Weights of a small transformer language model.
Size: 12 layers, width 256, 2 heads of 128, MLP 1024 squared ReLU.
Architecture: gated attention, a smear gate, an embedding shortcut.
Each number is 500 + 40 x the weight over its row's rms, rounded and kept within 0 to 999. Layers, rows and columns count from 0. Numbers have three digits each. The size before them is the row's rms in percent of the matrix's.

# layer 5 MLP up, 1024x256, rms 0.104, rows 934-988, columns 128-255
098:450451465520453483437470544382478428465598502551501483531488521497516495430521497490469506488459445567484417504458526488504588507517448550504552453495508529540571483538534499464522529542458511457502492546503500497512438507500473530472527498499549509487523406484509529462497485594514479499500533504448458465489532497493565552531405468519499505542506555561531480534553485390537551503519
089:452522511509531471483504500516443514516542480512450501456488481552420543436541498438524444459550535419515491493501449485424534488499561484452597538505467557456448592512542490525500471459506518493456540489410484506504592510480489440472472541542487501425487513527520451538513522556495435508541470443472494493594514567565458483485448487486541526486500576541506477502442512476487466460542
104:458491572526522507524516444599500433521469497526543545483566428413533564536511485491469554487537501538443518446483540541471532493551498533511483496504548477508552519536538549495416489474498493550511452460449522530521445524530462509509500498474506458563556399508508563476463506509500537536462565375508439490503457507539424565499569521469563534452415511513513472448491482519500542565460
103:515515501478515516505504581444550483523492492509462527467486520478528474549552500546452397520491548456437531594548488429523503448440495533470530427486495502521503523477546378500493526574467494505461564549506514498604512526456535452504494516529531444513500475471480520511449465437504513451566498479548489479490512468501459433514482514458522491446525454468552442452486488470451495398559
095:498579483467536489503513505487554550520452448448585488518504506539532494510533530517420511560485408504534555558513467505538533498438467557510542494543579467541513526467580494512411432419536461496564509503463473524522548563540503543518539481417535550539522522485500446531404469522519537416471455521527509539502448486545429491512559521501555470503484517545484503476532496547530415454551
101:478557527463515542519541515553504496565522494463531541490440510509513522565555514458563567506569452535495488536408553433447494463467516510472554449485495488577481482503519452519576442467491510539492511520500536496522594442444440464449572439462463485543523545586567549576471495481513535496503475476529501546592439528499467599493504442495457495540454506490490515471517517511414466464402
100:521456512490468517484519527509553525533487448478501462527466567506485522427463471526500474516447467498444520487491464458480463479496479418510438519430486528467498484567481502492559458434512510449480545546520526509499446519508500495468478510453477431568538468401445485550433541511400436436486460609501538521485522639536519478459451437483486523548562548481501522480529514504445595516432
095:490450575486583465433446470507524518427561460526527501478547408487534546490500485514502576515486489433504470491443465552435518520469486594545477489470510453495460479480585469426555501474473472521517565502466506507536447470486510438468432473474497509487418505494468497438491582447517450533507504512556597497483491536481447536563533515490481499506471590480501470483474580515482483486502
098:450557563476447520427543473473454505529555546452454490556455489554485458486445445484549512500522450495547488503464463492506555489502537489512497508524511530371402518655555446502489578509483504479454475482559476498493584551534443497570488519467503542540519533505449518590503479499507519553488503483498475502419476506524591421481508434510469507575523472521501493483538532495474444449534
095:507470454477516553501525489499476430501480514503515533529493513462567498503443496553542455496449466545540517529506502442570564420474503467549468461515522436508519553439506573508469492584512483506562487477518461519562481519577476399541507491526448480470406508517457523509488515522487463494539526507428520477533522543499454490529524541546536484564465536540450495503497522461425555457467
104:481539512465537466540528532572465487477475447525510533574509587494497550484467484485486515498490522529435508486420503460518452465450446479474536464507527511508527471470472548475423501512503523507492460537476549425573559497477484511546432530583479454485490535470490524510487485572449483540480458426432509538469465470472509527425529523466563474441504519579509521473517502524506489421476
102:511509520393593553515453506431436452447487531490500466468536499525535486505520486535504500545494482490423492471546534450443453485491423508527540535452482462595513491501501511456535477501543424466494487493516531477435452454468442497531500436590494535525558502499531499502445522536486600479463431574540514485421477540505481475550434561537470542590444488532451498550408473511461481493445
089:503511558496504543508518464489517523466427434487440494454452435477427492487491542526487503503507479516517489537523535497493498469536458506509509475515432529562535499466583463474479536502545487476426456528499484498496502509502565470516578474498471471566533481536500479438541482523561474486514555456469504491492489529411486560461484459525412507533479478550501477463581515527494459557500
095:435509527482477496529514462546455447524503514488505511523524574425560448485464482519539492520539454526435519547571557491487524455451566485521515506576495517514543452427555539567512450452488547433523519457479520580448485509556503525522514554468465527469569496534426478482500520557450642478503465521525444494444447539542527535467503472488488550513491530513519514499494515517524536514546
096:428512401507492528575497493527453450456446495513424489519512508506482537567519480490434538467462503518483502576470553478471427442519550461497489591522493505518547508551465459505522546401504501505463483511605488407515451577395542508432502450516499542511499410452436480569531507513575486518481469465480501488538508489541518552444552511488506506535490470513448417489455518535523475528462
102:546462437527522536427533412482447515544473463482450512509533583443501449474512455476550545478554512476457471551532467489540454545462468497472446440422450512392479439580444561497517412524517489498494496519540516556514520481496560498516472469515489545439541469519506504503449465486500453483499520522474510488538518550548519499509438504456364518574469451490573512570451463444488440618510
096:495537471583465544509522422523496496481452499452435532457552464521476527545519490547487516529535410534395495531471543473497524453436498515448523476446517481516489507542528477539542486531451524469511604554488487521460566526474462534387530418478497468491509570498467574569541422562482516465510496503432428535522507469534466474447458503575476540529443454559588580481485514537509425425458
096:560550548478504497460524466451468530492493539463492476525480420570549501446550570533520478511525400461507462493513526444495423508469471467462472499509517508562520500437496468446527452414516554513477524448535531567491502564551537475453531459572437461515605504494508513626438511442499526508475450552466533520525493435489477500589508502425446458459499525496548508491566534509540479518500
096:450556535506477521503573581518500481479544499475570373461568519499528447538565423521584475498508496494450472533534529458458558548526478576446510524463475545500543524504559456513471526514474517496503487537495509487517467551489508476474430554529551509519463432483548452456520551475516552530474470522503545490526479475493459555496503428496596525505471518476502514528496482506443527395460
103:522544475527540442519435533571493499509524508446568488483513489502513509538480502542499581425501469480531476448490545493537491449520459527469460526479438544440489459459518474491517477533510572464561437538471547501512555527442538462553461525543485497515514487507515522536443539427481444470509466554480457480606502499523437543464498574490498497506519488588579457513532532618471485567577
097:443493478534542430495521507522478522460504514462497559395476591527533544481443551498499514521537512482525510540525561496460472512510442466503492562537494509564550493614573499484495560452526462528459541466506498500500480536502533496544461448509537452463436435568563464483502472490468416544452506565569498530517463516456591519472545520499489577500476493562523488483534502501488501504559
099:489525461505473501436539507544474495515491422500539508514478546539488490518454461533507507548531447524477504500481479494513551499515498474477509522481495414441537497508466531488534526472524545480517474494464469476512584497452412460501511513523545455473402461480536535485462538392517562470605518553520460430489511562492418522533498461443460579459449449519507496519495437481437481493494
108:500537432466527500542547528530548513503512488474510451480473470510552510606451537547557548503515560609554453458480524526526497596496517489491479471435472407550559493468441543560533485484473538522430505468463501487568459532443546529506492516484488512463555513481514475502487470466532475479545529544401512476485484548500493541542492531583547485484545493502518484516401566476462484572488
107:508551516493440484523514540511539478521442515495531484504477508527461533435512488512546472522536520526462416551446475508500495476458595505510484498528484462559582441491577517516558593525558435511532456510485496529583468495473490461544408478473465565468460523403447477483478524535509562539573471464481493441558442541466449505522527507437519505517495529548489516523489478515406463560511
094:521486474506462501523469493551513572466456489444489460468574462549503450540499472487536504489558476546492559531555480590563446451477543518516489506492482511578484542492547487500533439554484518468540485545477504532453573463438474527463506567530530462461498465479420478537524566474417480457472611491454518539494456507500540536561552489461427483559498572483514420496451431449484498492500
111:487490485495560425505527461500513513512441592550442462565509460431543533483523471531482539487510514488498460495520522531541475573521426498452562523508494469510494539520496434474430445447475459496461477512511538487476479458476498515461564497475519423612480481565466529547514521447514564443519492459458460515499490483442484471497517476559544497496449516537529445599488426517432531482520
095:478533560526587470492430515563492474518486519411451499562462405474502512502488429507511477398473532513593444541473564493570488479537499535573487478495519529488527472520506557523539506468500499498483513518466486454474517478514607496481418476510457512554487455543497430525552424514554489471494414513456541457567537521532448567576524483502481461501435503530541477522477492467448475581499
097:510461568550533533472482517474474445541471491504467468603538573422517570440471515573423526520474455499500451465518478488411480476555468478509454499538453562502454413489416473547475455523511573493412514453460505490519446506561500512499469515399542501508470480587494586495488507505500490548468469476580523502496480452491495516460499498534519551523509538508534467473449460491514470479505
088:571494512459474500489494471508512568524484546412502465557549514529498462436446546453485511476525426515483441510506467535388534535487453528535465508595470562451442460490473504459511524496545476488515517510535530526475528612587499475412515489502512502473513555557529547432533492488516501528470536562499553505491475457544462485505523455522493570553545524541510424491452550572494442475521
094:515553520539548479450433446452501517483520545496444412544556558494504476523518459531529529509502508545481490471489549546538454484399434542500491500458416463449552500522512593478493481497482464497479466506393565472533506563494558439483471469507508478519513481537532536511465604505528464518519544433472500525488485531557503481485521578544558463526448490483500517480521500517457535550443
106:496512465472495459501511547466524524469510479571542451555500491517493516559559456526632448503488388507441490481553519569525503492511441487475506520556446450426528533503453409542540541509509478511509460463469553560545486555562570536498450514478427382454431545398506490448525478525535588510474467540517541507537465490504530480470468482484524503486549524522485513465544519483441431507508
107:513548530533544521484496493485569471468513488489479461607444541489502504573465461471501496479490524552535448584411488447528486527487461534493488555496491468502472546554454529516490529504459451494509473496431524437452512543539478554472485452514461473495460479555518491501516362613492486486496459503454545421500476503489453475579530515531560496488489489562525502443546487461534487465502
100:450484516469521473475485515390475441511496394537484410480454537476530485447464497471494492503507464471436550499503460518512501531475558442499572574458491477496547448488484542434536513570481485544420467537510520471454531445436518540512564435516563491436509525460529520479479461513485516426572473491581527421494461505523556502469520500474504480476507414469555433480436539479473533471491
112:558528537459433565525531523516489525489477521510494466619481474559547504545475560536506518542532469511530462520500555609509506515551462544532553471458467537550584488563557531547437504506487496536486496565548460488493483425499580488415470461494497501483551527495522489458497548495516494528423470449524487454507456581527547501537454542484435475462577484474447524502524451564518555447550
104:535518425466439467485474551494511531466508528555465528458487483479464473471457550509498514422540502497495436533556476521493470413543465518448537445502493472524497476534477525502518554499472480526495577527552505518532550536501508501554472526503536471430548516492528498504503481527592506494403517461429559437488492518570559532517463459522507526462481541524516489558523467378518492411531
094:434453549497507492450471573464495396435522474493563462535546466496518490481490490527539443524462536542461575477483440497486474416514488404512472496528491493525469482484461564540499520514515456540458498441510442535497533522470459600462486496520425544497541523522551438519469454490501484477468444475507514530451464535566444425512446516488432497584380500513477480519422525491515466554530
109:492485524545476553501498432540436513432477469528511527452516455497551536423454498452479514513479565519537441515497517467547478471515515519486476456475449535515498620516526393499508610493538559464473468480508551436495499530534479419501527423466469511493541491447463470452539537510493471437504435565510534517520545486489526543504536501528430538562456504475436479486480494483503366507493
103:496505517545554397522514510545494581463480464467483510501441567534559452519509461492512422504515482508455483522495511540463553482485444454497522519523506528487517510517548505492496489437521495486555537468593491451549471546478504565533501487526507459506437476507532531508472572463469512481578412464519544494508460465501470505589599462506435527472469533455557497485523495573459517477550
092:474537450529509425514433516466508508450517508447503487540487560510474493536497465513532500484502444571468501518494556514454488456517541581543524475474454560486478510449472495557516557555537543464493504492491558482516416451597462460531548541567396491553535493572502486509579538494461535521450489464579432457515533494457423532531521528553501451530513524468457478521548557464475526446425
098:532511548513434477486499464488508566498469556516471505475495563558436476519491527505503456500471557467521414497505476485516482536542552518435499400542489416530507425522535523447533514456470463542500507507496534532515556571463502439508470508449508409512510556549546474561453521510523491578458520512546472457542519527452492451498514518504518517438474466470538481443535456474488574492559
107:487537472557471485508547476559471509499460491549471471516541517485504499492482567500492543535476478415474515507448551483538531501506480511456529433486514538454527499428443541504445480533464444496462431493508502498452512486505474495509451447570515464525456505551502512517532418497482495488532483515504492470433594468548498512536484557480494566515487534505505471408497486467497447511437
118:574476531542526526546547499485442506493484466400531534510571507499513481539470502532468476510468526484564588536514507521454503502422497543459483489577471483483448507502547568490421496469490523495503483517472521502522486514441503524522546511456497487523455510493495558502478518430532552467555512567518446449515503474557478458505473513473505476480548524502470463510518499458483456482433
106:458496503560494497487565522511466522497494461462511491515459493463476451445554534472488482500491501415467472475509460614531570451505537510519506472437533481479482491559508486410534489510513530458429464525483437572520556483545522485521545494569537455462458547503528549530483532473512495477607499575543465459523507425530511525450464467445538481542508512456443464460465556573549526513511
108:500439598527523540428495442505520507473520483480426475500475428518510512555482523486603470452448477481471467516519528524441580499505491496544506458473421500452561487482540483557612542516495495533576478412515571512469544560467542508503503457489433512558509469517501513508498586500573557501443496499466515532533488500488529442466529549497476452505489474437589584537481519492488516407510
103:477467403583523514522541512509457498492470457451450566504562410510445437540594510474522428493487436471453516455579481539469444560531447493495512379527496448497467507490615459482500563543434482518539520529494427558528488498492504462481470509515490458517493535538503462501507519499480540488516608568502529447513445500480590538505470462492528463450469523509496446452514591507455513508490
100:470478543483526477481457524573481517500513510494506555486475467454613563507453481534516560460509544577554462468513395482493504511530537509541517502562462398505507515459514528475446492523445481502406436445535437436491476493441527553544475498497596467524433508514505473533586554521494449508553505462525532560526582524541501483484418503582488479472416514426557554487478478457430535540515
086:514510549509487532552549508588446476487481494465482566434515432510535511523473509526498514508441568537529506440501557542567586515505481512529471483513598516511503530502555503462499537459498440535454490516466472429511508482518488524512512556444485564473511536517501454507537384510486486487436450541470484478452517455489496467522465466533523534512517508454521398479406454483479491497555
100:498583513455472484551433520480487542586565550545468528493461455504450532538485555563439556489531499535452454484508489493403467454553461473461532528504473492446505484516520536435515496460521575449581547480450511489539560484555492418517471492439481354529557477440483497479506424531549543499568515480453502506542539478525468487489463472503528567501497501441489497619492455530533509503490
098:482397528511528486563516536473458500434485445479487583546460546512540478507467486474537493454448489445475483497485506526478533344545530505458415450510456584506484552511508529459632564517482442472422511513465505448492474479503450483572550438460464531535565430519527447464418523501523497489529563547481497504481542458496484537468495471539469522531444450504483571475578482552464526493547
099:513497494482609519598543414428507404547527512452486574497518442488562505456528558543489521486498504533455462497535524445471519516510539579486423581518531614546520570491469559513471494466517492502553464467540483446536472489556504489489543437519519514545518519515514425456505447480456508509454486538539498466526532564564543519525526499496536478482562493526508518503530508498502535497497
109:499448500484590515569497483500498565599507482463498498535465511531519567521492568463502586572499442509492513448537553604496561465554430498432546550574485494543505480515501461518484504496512567521479488472528498542504509462492469526516499456491509504442534450571526474498460585485562511565533497502488435453499503508454573577450445448453546453523538471490524471552531482497471512430486
103:473500512562515468533491548584477541526477414500503439481482519542499516530481505545458480485453470493514526566393583483481488481499562506532478471504451503501527533463515517475521525425488538473478490424493489477471486472536416506439513535536557535511503504463564558475465490514446576494468445500475514491540466496549515509465475555498456526472573547460496523497522554424497469576509
097:502512561511533508518569459536480484536517533522456444444492535557450470513508550542579491513565547495505497447507428525533462478561514537514516463474408507527483523487550489499539466518496556492588462465555467483486460580512486610503518519519456509516493460442549493462445475467502533523413500417473510453518452529552525463618442472493568550483517527483535505573503561503503484540496
099:506481448580488515551448489502496541581546549466460500527561503484440511452539598533502453507540533472494498513492521481518485483469462536544484538528482558520405465495444503439593485500509455496487517480493483466516575528492458543501512483469392471608503528554569574498500484547548456505559526485525524465515489511521525466539550465515488598499516545533598509533467446545482511488555
090:457475508493531497554507427439478493572553483515458500529470496484574475507479581565479505506447480522512516455498501520449469571609491528513584496521421519478487516513442480507492541504534468482565480508486473529569561503476469507523508480514495473465476497584474506468482448398485506483503521470529480498465473491538520488483525477480474463529593453522508513481499484467564487438510
# layer 5 MLP down (transposed), 1024x256, rms 0.105, rows 934-987, columns 128-255
101:500527505500431484526503543571534492481489482500478566445467462527546440463419504526503442579503517568547478461535548522478479502518519534516498437434527528504532465462454539508569553454473461415481497533468460450541522501473426579512503517469518507526509568493509590438531518560548587550410519489404493491517524513491511516489438446525476526520542493519497446552521466470489538525508
096:477479504508529514522412537543502520452417502429568498497486426485485495582523480606539527521483477565516531509489509500572545545508566482546550538448411476465564507477530431595514475505503558486474476489535516544569515447503502495529495550447468518541417463440466561532469495441474481555589554485449418505555521505489544522488489490531477502532530538543535626546530481509498492526444
098:550508518469487448467528543457463484533470517486498517536455487487618507465503534476549508476452459599547569479441504463510454564511454582486527585533490462419498633463565451559436518537509480522413483525517438599446547466515500450480484515457523519504511445527437551480454553538514474499506575457546546467481571489460519491505453515411501534542444478494514488525475512510545547511523
103:549527508493556464477477491531467479462524456483495423500535516397526567607519504524572525474524435534540423541451502473533597490512438423449513543390548465530502525474543474514461512414452475496416519490474471514531457535442443570539509491507540482433478475456479418588464465416475519513494513485485529470489428548473494540559538527492545500487440398520483530508451496548539477495504
100:504529526488501517473530483517507464524504467493526569455529516494500413443577525522549518511477579530521482504485483475490472550496523484506559487474515415543573507421479496440514522489487519513491505483502524535479432582473466561501491479461481505451518437495459472543467462482478447543500523513528527472440466467445503499438525512528512435497484511498546610509527447506529542526475
104:437411551527453430518429430487488438467439570449514575502487469516483453473561456553451524542509453496436499508489490491499476547457470507516535536499529518448516527533478535493504481477519481514499498468496586494526468446475461578489460488473454500515548523488430517519504555486531512442548513473415487505531445457562480495489525487437504539521486556578594559516463485496466496476515
098:549448433508512415510567536497452587501534457441473511536473573472471486450489504485562514529492511488495501497521423473494484501528532525538452491503573522489389483506483470572493487519536520491534571388479428477459426522485444515503498435489522503533521539495478497448529530478527454421459497514558498513520476529398506371538527513415551562438490456465482562450515531560513507507487
099:606515482485568473502533543514536543504499473431528493518491525443527526461496491547505514542472537493487459502509516505490460501510510485480583425417514473470491422466513479497543493496422509509466466553500485463468517444427442488419460557550515499497539543493463514429482551540493449514473445516459520438477437539455509479567441497488484490547533494477587452555558504498479513545488
098:539509518490488549566429497542532459541531520519485503485491512562504507456499536465507507470469500478474508483525514532534548568575493536468467484508429484469491511552555517441496480475414472448445522503474548524410514563501445508490505404571461549501453557480545507548519516465421453490468504515448475472471455514515536529607420491484488526543514455492554389468546557537478489513561
101:563441499492511544472517501475501504444494557464479562508507487485546479510405503487546524581501514516467556503488492542493445505498468510459454472446521518590498503495442430468519534531485458528448500559527456557508461517473527452574527518504513477507584502506468441446507453567482493556558501509489479450508473520552573479456486536468569577507523512522517544506535424522475423574495
096:471473491482533374461549504543491484555536449453526535510523417523460447469525519451533489512541556476578539526504519512559489482453487546522534486499550462493526546534524457503512498544408473493523532495536510421516529495472375540549507581431449485401502487548523507479461558526494456533519534512451453444555474542434499550556510495521527504478534534465452537572480521533526516531449
102:458568483453576578488482522524471485509508449545499530453501510536485416488477449549503489486443480481452485530507545534437519520562431488608575488504565571530503428514583521555496499545466498492564559495461516506429488470504524500485463491566451519490511552538489426530500533504512435472499495542441527469524423421511477521485529467498528511489513466492496535580483538531500463501511
090:560468464446538567464426517510475522484541510498515508444490492546434504431519425486422498568514499454509530519488497518452506519518400535513419491462468472448517516517409536463542513501486513480485452531490508477502531493521496340485503531568422521512543513522427424440585490556523488537568435506490488545471494525486514505514510531513470424368464504545514486476474540473590551531489
094:468520516513483447474525515489497525484408516494535428514534496410531491458480525588494487489568497510520529473435546512546502525462513493506537455506467535497452506520654463517499462503445522518487499516443525454476434511487440483490481541514468459463520494515456455511518516520492530552570481499530468501495490511516515371507462473391540546493553446488534497496535528511522507533492
093:551528457472453464512462483542504444502502463515446543502549507472478508504532514451413451430531471497478557437520492518542490494512484567487495502599456486434472533448563510484481516489479523509594480530497502526478454471469544497499493474571468453509575507552589529501505554512482508481519480507529562516538523485497478493501477493471493434462442589558408497468510490545541477507519
099:552440512512501580456505460504531549444514511480451492485557497486543452475436468535477432486465551499447430479496462463478464495495466586521510554445482532454513473458431534555471477469529456508511545474553531539468556555544469481489516525457552573479597516509482510444470542592491544520466487468547530622527505446536512519469535441469492499460444500483493567472513496485472543556557
098:480460499584513448487511433503551512484504464485514567380505536476448513561488548458460457414457504443531527519533497507443565535418562523520522477529542448504510493433426476525512497440577528522543463583506477521475484468507536489513530538488507504497537494481470412450465518528468505468554490481547524481437430466540458508525551541494512471460401503464523522491520503473457494547540
097:472598432457521550482531525466486480546468428541445513383473528511494439455429460572504498521488506505513487478513494450480553506482539465538447501533531453471490563563482540552545490486473532434551561531508442503492448512452534432504530541507489481513464473510497534495607456491541493509521487482496503448492525544551505542457500523475468522444441493525500555458501459471490459480521
104:509568510516481551492486449484483476491542552463618487539449502487527546558537551490482473500454422550466489462496497490483501478475500487488523525514499506500493550556464442507523552474497520472549445487554399535516549488544425372528564526514497500532497457565517422523550507453480463551520530470509437472529419494427473472518519514477494611456493511465570468541528487542475456552545
100:538452475498444516466491580493441457524463465469431528465425489477550496471472542494488506524506545483457473504526429499490473536470528500457477452499472511613552517459469450479465513547460528471484502534461487497431491579536472514449512455481500449568480449494458468498527503506496516457500458519583393480475532517466454474492487420473486472508538519527476536438485453554459471506525
097:479478495475552418439486464506480528516480520509509512475556543416459522511467529388473483482479546530510527555550525503482543489542551494552533542557505415473528488540469527517469487563567445513473467477460510423473501474499502528578526452497438512494522492528472505508537465509516492496557512552496610493460491548478516559382574476477542556427493511546540473535519535492445480496499
099:492492491487448515519544481545559506521487512497495542512503445495388504520522596490435460451429459426501517525480523477510444558521570502474512509510485553539509530509499492482566492500501543489456599434486533575531520500575555519542406412510487489545573498512459555539542563480471535466502504545589509487513526396442476427464466527549531489516491513464434529489512460549433519439511
105:548624500491441579449523493546482404445548506555577560505487473516471500507444504494469444547459497502501459489505536449533474468501493501535505481517513469478524464552505501518435512483569471440502472558403551558531537494485509480466491521507498560516488496479547516496573506379438521458574489447540486538480457554478501546475545506438515519492542507488498455481493559515468505518509
107:522428459477544510516498469467432533485532457471459477500481501507488517490474562471502521461442468477542584447506504566477490486534448496524547485454508552479465516510469494456508413513486579453480551486542505509485529503550478533425547474510547436553512478565533535470496498555486498431452485535495623506441547511460517507463471511602451496481508487462537511485539514492589519449454
099:502579534431504492527506479516461434447497536528489557476455476453499512465465470522452507493450463487473480504504529513515495445432469573477538525560557477489494498474460526552522511462505492444562507493470434543516511475481491556472548424525526487468536604444478530479471491597481565500569486469481459497513516411507484449434521428515548487492487428511504517463508565500526469614499
101:468454559485504538541470535462527494541552490527523415515493551472547497571561529492578484479469514450479492543528436491548489489467578491464487485433520524501544495418500492444519550502521507496546548482641492450488481506547423518454489495489504508514464456497489442528442485509449462481473497512524535491535471613447453550530557505541560493489458563479449455521525522495486481536511
098:513380531456567465505510504541520507519521524446487553468532517513483467476459464482504450558457523540481522489535556531543441420442543473523460499481527396491521586520443542496551522473494543532568457515517507483479521492420468564461477566491476479524516531471522517506443558442530605453542456503503497539548492480460507495536481489536481556460498502536503471467467501495429547454430
104:466459424481494464506487536496469542439506552510521449424453500504478454487515466494528544505487520458489513515370503448424438485511553471474487469512452494539481441474531493538572436504480515497502526514502416503527449527435553478494489508468567428469550574515448500557530477481551424528509385540542447516498489521494531591436570453519547531545512421425494471501486528513480496445496
112:486571480472575510529496584525503410470570403573487444404531458488470542533508513542528441521471496519501544498509571429599519513495489397467528493447501468544581526475463522532501445529515473541498445451483435494544485466506418511514489464540511470457453477457493473554488488540499525496499494495424460455513504545502479482580448499463558397477506467474435498484596468487487506500526
102:522530510523386556514474570490520485453507438420502468427439484474518497473505471499440461458518543444555413509434515454501489536448538550503467495510428490503513468566448503458425514532499505477492423477464519501506466513467506452525492501470533531498564472591465518518470512486482485501572508390442459474525502482531477501447522543459483502496449430517480474499503471518461465474426
104:488546467475447544490544551477487478502478523512437517497562496491469470505488494534448423465529567544444535470507513518489528566445493447472510470559467508475504446438498501518482524548479495469571454482553621518537547403535504536478430492484495494494400440393560578463486501494497479509554484462486563431499519435461462459521503483490445549501488528514527453544505493531532524564480
107:550659533531503543442502474454556466557509538532534459532488490527486541558452437483547465489447514451590489489420525493475490472444479543463464527426475490464522452536472479480492521564569469497544448515527504495494441431542471570461483428547580500399517477469513540547551491523499534517570501477525473428427545479465529567536517535485535519505473536465503487440534500524511540501517
096:489505374506468532428556459485443375509503456460463458537587476551554473480532453435534521525450534467490439504571450505442518463460471524478397525557546496508515499476435587435468508498427583548572544468490508502486617514496437555541561519462487473467509497507433488452521496533523437557517491478539484452491464525512437555516508523501469485475477464497518471440474557454540565583469
117:481555543470509529516419464472531484459446630529496523534507539530477488570482496570505477512554506530485382477501514542525402480469470550458516525519548555531506545550657464480545472477520455534534524501496445521514499500492443482473498491494517572499564511519575488561501442484433426510424516502493483487442519485523471574519463483515551496506498516440499464478470455543558410500524
098:478554498448453560502576560494506539455474510533463492556482539557469540509491484567516450496535520558458462495527515398565508516586537482577530502530484513531552485511429539512507504543459474555384496567508441524482484451549500530566549553460526447454477444468506526564432463461554431529504523507557441428610601514419495475458513496512442519464507513543486445440543502489460532457529
102:519512502424458550549489594582442434518524476534506590501456512479479477405476504484496536462487479527442478484531509459520455526470457504474494442567461590492462448494575496467494460435564494547540551566508493516487548529557546431498538506488525460470495460518527499499432494495550541527449497531416505559566450483499495509488477488491481485556460522450555501503505560501477507526504
101:453550448485548494543517450448455553520561566542491503468483512461431523452507457468511419499490487506551444427528483488530506473572563428531505456448431515537497529500482514556486569461505550568522438508513541482473523541454491420556508507489455471513505608511540502483506526571526458543386441499527512449489478532422468479522481451503470499456467508507515487418471480509524504513517
099:521447426507557513468556486521552437502448514463489534516457453444501444556478512498519424582488495495461452515507551527534533528453492478543478514435480413519537491526520486510480488461452452515532452566459476439565459512446490564497507420503523460563471474556504553464466472549477504518711491465511519472535511484480478541493526441461461493538446503514508460541543473514436593513564
094:547502504500564533432566463483518451475502487472500522525476434469540512519471449517436531570530470534464488507549476584498471495490472489517524481533561502436525454482328455523506464578513510501522520512487527509444533518533400449473489461507473520506524508506462535456436582556528429516544507511545492574526441495397486469496549479530534509538493488514459499528377508570568488533433
100:494491490513569492547508456563453422489537532590526511550480486515444526494502524483372538531485449558430502481602550486527500462496558516420539503502496492511520534463419530508493519562452486520528505518482535486501508581524491486515531505499537441513584404472538474480530500469511532564544538532505449500500515503549475558506529551457533555478450415492489546456477492461500536518558
102:518503446516429595496479427489459467564484428540553447483479453517495527500541452440506500484506447506526541492444509553514490535496460554483481547537463469538561525452417520536501532508532500388512537441539457509544493412517398463597503525472474487550455519429529481480520480532501525451513540496503456497541501470596509471514531551453569483468442501491513536570442517536453438501527
109:468514455572521492556495463465425471482485497497525427546475499510482442535515526449459530474518446495484521517499450501564457472496526546490494535434479479504448459527451475559476525390492483518470480498454504518452531491413520452434547473478490496496525486506524507517523532526453492512536484492461371436511534522500558487416528528485471437500489506479423446558497553459487614483485
102:484466528492477517549584477518488529465551502555485499517505476450488499506491500532418489487402494538479472494554553517499558572490484513488449460459543495543501527512576468474471457489480555489506585555415456549525524483515491478474562564532567430507524526434509537524500469520497479446700557427452521492515457488496530525495441446436533559572518572495536584522481496513423502567504
102:446502477532462532442552548470417522492557479541482465449482382510545520449562513451415521475488519463447575484536509503514528512477541495460534583515474525409467536515623538511466471503519517529505452529550507518449483454423526459526468548503517450510495534487467510468429523522478466565448471474552484503549453461530489455416500485545436537446475542490493500521529499496494559494501
100:493510474460472481534532483551465487466508466442460560516518499522487552498402477504493561480468627511473512521470441530516517514473507501528524592433497467554529529467537425442533528463456522510483495551458416501520484467493487396451470504550483490472534461496562510433488470552498559445626448497505594465498489521511517579441462476485525491476521467481476507561502545508506555502464
098:452510444525505497485470525541445497530460485580486483444608516508509452401481528537520455475578546476414522460489553491551510475481455484468546486491515476476477562452539476499462506486541481492459553468524513467472547469515457469406567449521491476522457498502497458537491523488525492442515558453412487443496424550545426466591488481451504482452451583482506614526538472517535489538535
106:433426468503474568489456500562476505462531523515523591436487496463473474459504445521569444513474480479504459562512525451523495548516526549502471492444508538523612585406442439522477468497459465481506500466501513509510452499436495504465533467495527510496440466554529504515495532480478499521496475442490518467510485482512507510403540495421519501521469443433488564523463572492440522550495
104:489527449505455539479519561500495441500495545466500526488482477458496554559519454497516502581457427567486512518517426506480484560433425516520483505573452536569478496486622476509536541493527501550517520504468439513467527517428488424500504525446485472463464482522474459478491471485475496519434604483522545576505460497539520535535491430438504567536430505549544494490461525440487508510567
094:457317501548470573497491493504455503538487525465511454518493481508488534497499458579493480503474479511492425513505461432423537448500561479446504533536540569522558431496471565491491460448486426517458518555522469499517514491531506434492519511516522492527493536479475463525472482533472517479546482460500455539439438496524479577500540494474556502470518446520504493508549522480517493528454
095:526558505537538537513543483435519528455533459408524519480500508496512527442497527495516446494520477491512511454472489501531516480462525555481470520521527514496518534425463464516518487499508446503549448408594574541604548543462450524477523510554526473496462543495478467578455497475548475508528523549483460479486509455489428450442446425561418500510484507523536545528530515517480491514564
103:556521415477522522467548505496444488483530429576523449548471545466528543437479453519513502571460448542490432455558497519481439448466443490530518535564530451515530490500521485471483444508533500494544581449555498533439480512415461536463394543444377495485488567485580485501489465501499524509419461439537489529453492538544539509568506555482471495484574526496473457507545536473536523488531
085:512540451501440485565518483504571501559490504504480521495513415414550572504572475535542529544513485529518492394550476524469571499473553513573453499465496515477522538540521555416532517496516575506462401469529542534542517488517481573547503543458507470528468558448532442473477508505477519455507514517525569454490576526447473508507458461517490500509475542541456583537504520475510468557472
099:502473544540533453449558508522492501510459517610522516440479490492537506494541475550449547442476476553566503541536458479529576448505506534478413487547542490557480538555467548467504487512481519461512440518419454450467464439534517493496515493490484510484526451483518494481505533409510443490514480424499499445530483495522464491491542529535466434532497501474477465587588490501498578479470
090:427564473443574438553536481504535492445440467509492518457437504466537433492521494539548488535404494529471466495474519422534469564424461470491591452481526489528508538491507509483519478470535532480503472520505533462502507464507423457501538507528565508530491504497557499505504495520519465531529518566430482524487489564488460485455492522493457450459511454532456474490546503493483541521476